{"num_hidden_layers": 10, "hidden_size": 320, "num_attention_heads": 10, "num_key_value_heads": 2, "head_dim": 32, "intermediate_size": 832, "vocab_size": 32000, "hidden_act": "swiglu", "norm": "rmsnorm", "norm_place": "pre", "norm_eps": 1e-05, "positions": "rope", "rope_theta": 10000.0, "rope_fraction": 1.0, "qk_norm": true, "attn_scale": 0.177, "bias": "none", "tie_word_embeddings": false, "parallel_block": false, "init": "trunc", "init_std_qkv": 0.0255, "init_std_o": 0.0057, "init_std_up": 0.0255, "init_std_down": 0.00353, "optimizer": "muon_variant", "learning_rate": 0.00227, "lr_mult_o": 0.723, "lr_mult_down": 2.0, "beta1": 0.95, "lr_head": 0.00587, "warmup_steps": 0, "schedule": "wsd", "decay_fraction": 0.899, "decay_shape": "cos", "final_lr_fraction": 0.0, "batch_tokens": [32768, 65536, 131072], "max_seq_len": 256, "doc_mask": false, "train_tokens": 409700000, "max_steps": 5737, "dataset": "wikipedia_en"}
Each number is 500 + 40 x the weight over the matrix's rms, rounded and kept within 0 to 999. Layers, rows and columns count from 0. Numbers have three digits each.

# layer 5 MLP down (transposed), 832x320, rms 0.219, rows 443-456, columns 0-159
528424539475485494369517453515521516506447503468461548478511439555505513484458477485478507491457534566521494470504504538545428503525505489499538532552600547499508505474531469464458491486429521514543501578546445450452472493480527580474541493524529491505526601544508461464543508485463475473552449505506463457506573516595444497479545460487538545481555404527474513513468364479450426520477549538389430515505451481552512460357399565440505496580600577532511466511545507540486471536509512
465489509468470541588529471464555557482508413491462440505507467535474502513568560559533475505530554520509511480421560548539548442538456530397514498502552504505546496513446499542450458491513509476509478461529500457453520498550430469509544498508517484496546520526440398472599472494462561492518495452421544491416489601499478477523494452576514472529514551572407509503478447502504466492503526515498501471504466469488456502445538484443467495544524481468563496482511488494502519459479491
581480569510507509495534509589567480531556512489507491558472547537531448483554488479527508506495507493482501507496454528469555447515486500532517514540527546458458461568533573524518510435473487461501521507525439491581497486593509527467520442471467509433482498444470429515463483491523497475511464468478483530463567530515498562393469466517539512549463559516536521392476483538545464567408409462513537486549509466468530490503464511518470511494481469521487464551472510523489456502546658
483560515507564487466492473492481511489441438468488619408451459475471531549456517492536550514489566481504530445497439524578478524436483484465529450480471474471519522559577494513551471481543560539561499499489414540462521511500494518496508545428573502517491489528509528502520501484526563474510552490453496478523520555468466514575461488513555502512417542513548555550530502435537488511468487493443493519546452498528533399418499533479588447613506499535517470474441497560490499502535523
524490445501461492493508506525485546496554479479397535433496447442534459572406459535502490484513514532405427477459550492486514514461556552496482455494447507434501464536510495507502556472409498434531485481499509556556524559557528506471495447544442556533421515553449523438483478483506531592459578390441450558449511485458450516464471469524527504485486489544474519549502558479497550507513588500532510508543453506507466520432520447474547470549424463481569503532446460481528518540506515
567477511536532548561464418530404592500492497528471412546580519600470487516468563516503498560464497482474523537484541550522531549460505500462510588544560523476509486533489544470550604528464538379536538493558510454525431471510492532449466514530408530512544504487560534516505476508524441417514480537509500448511487517499505417512438490489494531520436534500506494493594451584508468519498523543478474494482490590551455441497496448554533537527471487516460468473519406465517499434494532
464540466501478536513482507518463538562481454529498520485426503500511543453581569523496512502521504498530434531478480495493481457513530631479518499495563489545570496517423541498458564472490461524503544573463526519496625525473571499474475497503503521506579487505518632498556517475488567493513542468477539537461476533433473501496475487462481486508564451467486453473520545503541532580493437527513463544520516518540448499447491462576411477445477506492488485539500478498504500520518498
491426520480458498562505504542472515471475453516474505511442506496487551442498492476442494556445538399511445475540507492456469565525472460514506500423503498491486536492501513488467515546546503497462487480460552496545491428505482467522488497570502534516452502516531369517579529482503520496503524490486490540485527590559518458482404541508511418543475500504569510461461501501425445490555512514522525517508451503516494522507502464438399451480480446497546536505521491545466465500451498
481490499477486462496513473522429431506439431370532541510501495550498527525466478427547563495469487486587585537505496512475561563535510491541512518507513536516579513504519513516557418507508501542530459522504578497604555513478513585474554454473473473432507479430531456546533492550445411523501504603557598505501536501618486491562428385541479432531540452521561573452440565480520493454524399519494457598477500534505516493406463461453447526541477473491509476480488530440544460531436498
441471425497509519444516537482507516491455512533480491531468494481491496547511528526464428532510493569527498481489508474470434478555464569444501525433486555498544509547493457481444518447472507541538491498483538462553497536530515534561480497478474495497497452544488503507557512527567499529538549499485492503539528509499508582488440462566458539496574453488487493543526498490431545554533485534416455425496548479506469514474471472520493552499466504465497534547484470521488511467537546
515402496401488468462438425465466555539537472551550573483512481479439429406411468575522463454508529499515506523497490529478476539449496529467505497477510453479530529474468448548490451403515444460519486542505519492479453463516544569490487500491480574392540521518537435543567508492495491531523464473519499482570455537450448476503570514414489536499486596539470505493419511455486508478500441535409530548509486415536490560582462511503541523559484599467459415445506624569501563488527509
442392476383596462375447516505539459517562473513485562613461494449459529442547503427530493522485500461489509513407563452485517475506504521583488462475485497540463449445500478538543407445505517557457466384511457487489463550537489559453528467523497483502523453436502401453503524483501592469468547419566504578470527460482506535415479543530507525490502478439465574468562524469428503522506506540525488538498590437605487585494598515453456537499471512474475442570495421524494571553536510
490530499449497508535462516558501444456477565541508565481520534469469480442560453503533467487497523558445427475526434481501448509478471502424528523517488474569457495474544529483531511474552507511513506552487453531452521475483471483474457494488458503503537465517490563546559524527523494456516500539518496555513509529484470468494515536531580472497494541481426556567496483476480510478463560424520508486481561470481475518517534427425537457470521420508491558505522517443539502521484513
528522540467515458492501570502489455512567541482578543549489471507476518454491416447517544425511542527493585426527473467522471504507479504507471472526474486523423479515509471558454521531519519515539447453501465466537501579508440477491525541574518496522440431493511473473569431551481519509464515505447584437523508506503453432538482422541524490493520451523415429509471486485563476514480513512503545519512487474488424530428511468424491529551446456494509594510517503487483486536545470
# layer 5 MLP gate, 832x320, rms 0.118, rows 444-457, columns 0-159
483484505512548591483525554453514580455458450575544457484544496484519492422519519568518479563517541543522419498442561574521494507492457505462489504460518457492580417523504462575481538480585448460495551472465545483526457464545450578513504485571487539502496532491487541564552487512496604506470480465540548422573542539456474500562519445485511467507468470545483510492512426496524410485541528532515504506460493476581549474425545505544384508541485469499513459521554490489449539408497437
549531406441480426498509533576537440548508475479483531496560444545475484523515485509574541505531484485521534458528476492497461476513418497531478494500528474496501492474501508533565420452436442490509496517469435534530477506494563560495506499533516418475526457457500475512602420496489431497481464484513557508464538521473538487558487488470525526484495564530521515565477503498560508514546507488490478478527468521529503563536556475448576529535572508539542432426459547465522536515479554
529422490426497587434473507525508516470552537509479505532512485520493455555582483509484507552510425559546490479501481488432484517513469480514516514489475461507516502448501541453447515516552506493483463497560483476452496360531483445508496510434540498458484470508508486549476566522515454491552527480469550555500502507504490477535452519496494463463451597545477530569554558439467469513440519500550573495497546492548458427443431485502505450475519516479514452533496525466503537487472490
513522457532568474504430535424471499452515535500492448446493490536400548442530539547440484510448495495562430471497491564497511532574404488483497503475500448558467500537433483532547465536532488462499567517544412459517478490532491514545463488513483524461472466463503493506494574488499520526533536515584497513416414547472454429555496519472574537438527510492514486483540444540502455488554502480473490519575567376472500447538496494459508488438486470566486484569515448478460477517512573
467479490539475422530529541522521523449526480469544514549521468478498511472504466514500487519525499454477525446515464555560564420476535509506510525562574511549528538558528460400440511543458469493525514517461420478445508510431544471491515498489478467486504511528465466553535496517469431519527486472486563467434574535569551485507542478601451480422521545511441477528551476480522429509492483440536501480504498568515544540474505470542642566516515509486454525448506491472531557487548472
540507508631396508470481433445467581497474509418481470578443453476523499467476465521467518458552456486494509442478442542492491496511514496522567499567613517469489522500503507458490526506507560465550484545508416514477521552498553548553536488511514546508460491528515558556559470538477538541483512436485436523483503494433494497502478485503522478567499549488486520463472531538490523562424474495565539470556523554439485468405482520526466451454457570504438484460412486465566558427441489
461535550535454510475579533507489552472529427482520521523430530513475541454566498581533452464474415450553469481465489540491502498437468460572450508482525529446469486491384518512585549518444465500475526475515463516503451463471567513463484472467455503428488473544534494520541468582431504482550499474535498458492423493492452489496517475521517504461499479533450508499531468443527502485469424476503513464460539530534517428536520483502482519563478443497509444479510494459441504534531526
533611543462558519502546488410487505528486453599549605502483501466515502480519543502475502487559485408502426455468561437451482471444558498459521455463508484463511421538478545498496508484513491501426465442536442484457408507538491503531442540572480474488546493539490514536551530458540480523441509531451512523505469457447409512479538538502576468510478535489510494539477512445401495476470509538488460456436511452488493527583472509525516541531458499491489472412479456486486527504568448
449507545486520513488504504436472502567505601529564503482493519530417487528462556510467482492479519509437435450559473550556465486532499552499543523489501524463441412532523585489483522459479499461494566526473598522472474519549507536545555488550500501525467521487527531452492518452489432483462502465479474535504526507522523487502563519470447479558475459545464508525474561509485492522490411547456503519464446573502484512521572522540468472441505552491470469477498512484526479531535540
540466448466467463440452471566487423526518489475511515525437474432389526467501526471518501548444461515498461509523540498521508513534464499505570467518466504429520501404472503491528489500483515469528534486479502538522452471528531517502514466483546514479527485506535435558515468479512465548514447479525478478554463529481494493518479562456515519545466474533502535490484555510515527480526436448518454475473494461446495509541485433525522515507448473491519510445492505491485502551475479
573599492539482494470435480461508521564432520513423509467493452469517553449541542455525498504477491474438484545426500500494520521470466486550557532542509411437464507467419478520538478424501546510451419477558455493512536538517519508469561575501476542466508571493486538557491490492522521483454478415486490544520518484520497511563478475484521560578468504495466472522480527508500446469468499505518489557523563506495558498487563487421510535487438589490569526483527485510492562454526492
526484479514519511505444497446540547534487539509486535533590422504532453483550465489489494488506513506551475505536471555507478520534446424452474455558530492432543461548495482469435474530564519539472493489540446501489564524513535464500510498557512490502552523404514508346491441563434493429545491406514468495546503549484597524536476496507459564486520473464492498472493544474498500510545442533552381477536439473551511487482500499561507500505487491589487519536509494545502435536409519
482552486452359540472553446509505499462522490492541515520575548483459491483583513572575538607521436452525575534536512473471535540526485406488474521531538457495434449502509507469467518528507531486528455573432470487496601518530417452517437550475495435506478485487479533550470529496499406476511476420547519462507573534522470492472446528566550530450493510470501525518569526485513539500485525481478584537448570429551544462485449529554551481425498465513485534501460543503417437526500522
465520506531433461488514508470550562535546511477494421616497495488532463491552437407475539569466504573477492525533504540496453494471461485526434508503543476566477451400649479472451512508431449472431471451480509489430516495518548496449537531494507475498541488465513496514446488495526464498491495470545492545464534540549463532514530434475481398489557493530449570490563477454471524565455535477448473515464511503478496564473495455538513479544502546477460476487548496502500558503457479
# layer 5 MLP up, 832x320, rms 0.116, rows 444-456, columns 0-159
512505455499607537513520501501468504476432478474478469543494498508516575527497505477453442546425509476543404434528528492550561497500409500524500493526544532460546492458555487497512480476525466547511553518427494512565492450473426543574613489573485493530538436490473482516483517472492513447502474548477507487504445485480499512475494543476516477410547482619471504505505542478530509449535529394573486504535516418482485440483486503457482502525529511517489513581513651480497500528561488
559465503551512524535567493476477510426477520486475446462470507469504506463459597510530520474484513500497493468477557510433519472471479527496474531494476443499489449465466507446467498565526505524531473523528529427477469482492508547486536464549611511518459566553498593553510550524500510470488522519508492540483506459517461500530560501563510527472476468474511450549525453418500515506571506582493588549567512447478453543506510565482437516501468518473469503534424464482488514511521424
477482520512474505482495475478421493496475542525492535479443560537545557548478480470485440492561554446485503508504491467538578494490516417524450497495459530551533490467525523486538493469432563538492454527500444476482481561509529450550542506426480537516494544509497461540559509510500489497511437534507503486471454504463452499517461515446477571540557481493539487443477443504511529524554480503489425509542574492551496481463523459517540514517527518485462528524497460491484503523513455
562569428462428482527536500496544568534598517461494488432494481488503493504448493546521483535507503499408478550492481502444540442478590484537416432482405489493483504532535499530508532465417534454555476544443506580552457568472474496455392464472485563448456518435457465504534378506462559498452490488498419503472494577535506469554517455485616437538505542523494498549533572493471547577499483528521519573542563458506477470461511447434460540473528427526471508494510440568513414511485466
515563486484500473506532511494483531508515497461488439490458495451503537471549426453461551452541499466513474452507468557495499459559448552470560555568483497558510517414573516454434515443540463510500527511444457523431407524404517484515488514540511488518513486486465542494455446526480475473481508506456541489498492466504500510463564496535512495476499500466393522554500483446494405477465518522490409424448486512440478493476450523540413543563483468452532535481519466511489522501507446
491462473524489484527403451494528509542509506539520425565510401439446572550556478473459476537383537502504516524508456504509512474506615464578508574487509533442479492510510426534510495442491464464519515531529468528534488497498484466559553485557502537480484499480518479462508507501513550456474522398520519532472509419487483505572515451492503461469479535462473591445498527586529538434525524439485541517472548431484406403468494538449426475426546471528530552495504508437399543504525476
578497589512508545456487522500519438424452491436557524467515537531457487509493497566467473544452573537471548416521532556518546476582510453477462507450533492563455506465456462472477480472422432522548477492540533506512527499520463511469503511504449523478474446470475482539474533463539538510491455506477534544456498493518477529530517529531531430533528477502600489499499540451482461395518531404514472508507524559498515544571565508517577549480549492533507549478526506487486507510497513
506528515513452501454475446459506475487562521473593522507402463548578562493497484475444522599554433499467504503495490382487556487460419518538547479527558495526554450511409519453531464432520534516471467556477543524532492499490470504488538633499498506525505461547543446451527488451503495482518472533446532551461516450550543479471422476483478528494535546490538586439548516494531629503566481464476467538508509426506522484507499519461490585534479499471395503544438464568476435474430532
553547470491504467533423536567462458510520449444551545508554531385586526467514430468514492466516448511463480504406522479490535524478550485507494497464527484538562540481476469557537508558510515515522461459629509578517403487465478454522466526504469501439518477490522453473532425457487545472465512522486563529474438452487512481465528465496438477434507533495607553491571463471429591446478439617455441520523498512495505507509543508468553492500463496522501523493479492487476520553516473
532487534428471512511469485478456447547515483548537453454483463442468482398512507462553468570482432479533522546393510470520428489533566494496510437533489545497515502509456524489471501497477424524468537483502484542523431584534454571515461514491492488436586528472507440492505505489494469494458461470535474488496469567491546547528494548477519514575499526498411533478427574479529489434447466499448485450582476472493477531524453474516472510598461512481459496458502511497514503540500534
446568523530494486503551523523536472573509514556499460480542467502494532534552493460513546483503492480429462543506593464500566536496459523547537476510552459476491511488519473531470504485485457523516547435514479508479536549509497618494508509494534536440523478508473592500471501466525453481481551538504471537444543532481480487453489533499531480486518492510517485445484443490560489500567529509510465475488560460458492530468573546484525550489566552488451521489496469442587508543500438
482529499515532544529405556531449476475541505471525431507399496479490489450560504470503541503482498471521539526508570477532494505467583567476505492542435569504510506527472493419559502486523540522439478460494518413476425508562465526551411546502508508467527543568463462564511547489495488543546474457479512517506471503468537461451490516501484499484514465505576480516420529395514441416511455535552471452476545430479516520506523492452496495546487458553442446535442501483509470526467479
499480478512477545504458480480548518447581479524479470388502467512542467471532526421507475486518505545465537530485491529569554436569514485455483517422468476440531519481486410466463539522510529578521425570513455453507534566555450507483529454528508493468503431532510497569526419529522476507520544497439532487525459496546458562457433506466450521446538549427473493536473512495478587544517530569461507449483504539548491481477468417461424512474520568537407450505519470529479491545518534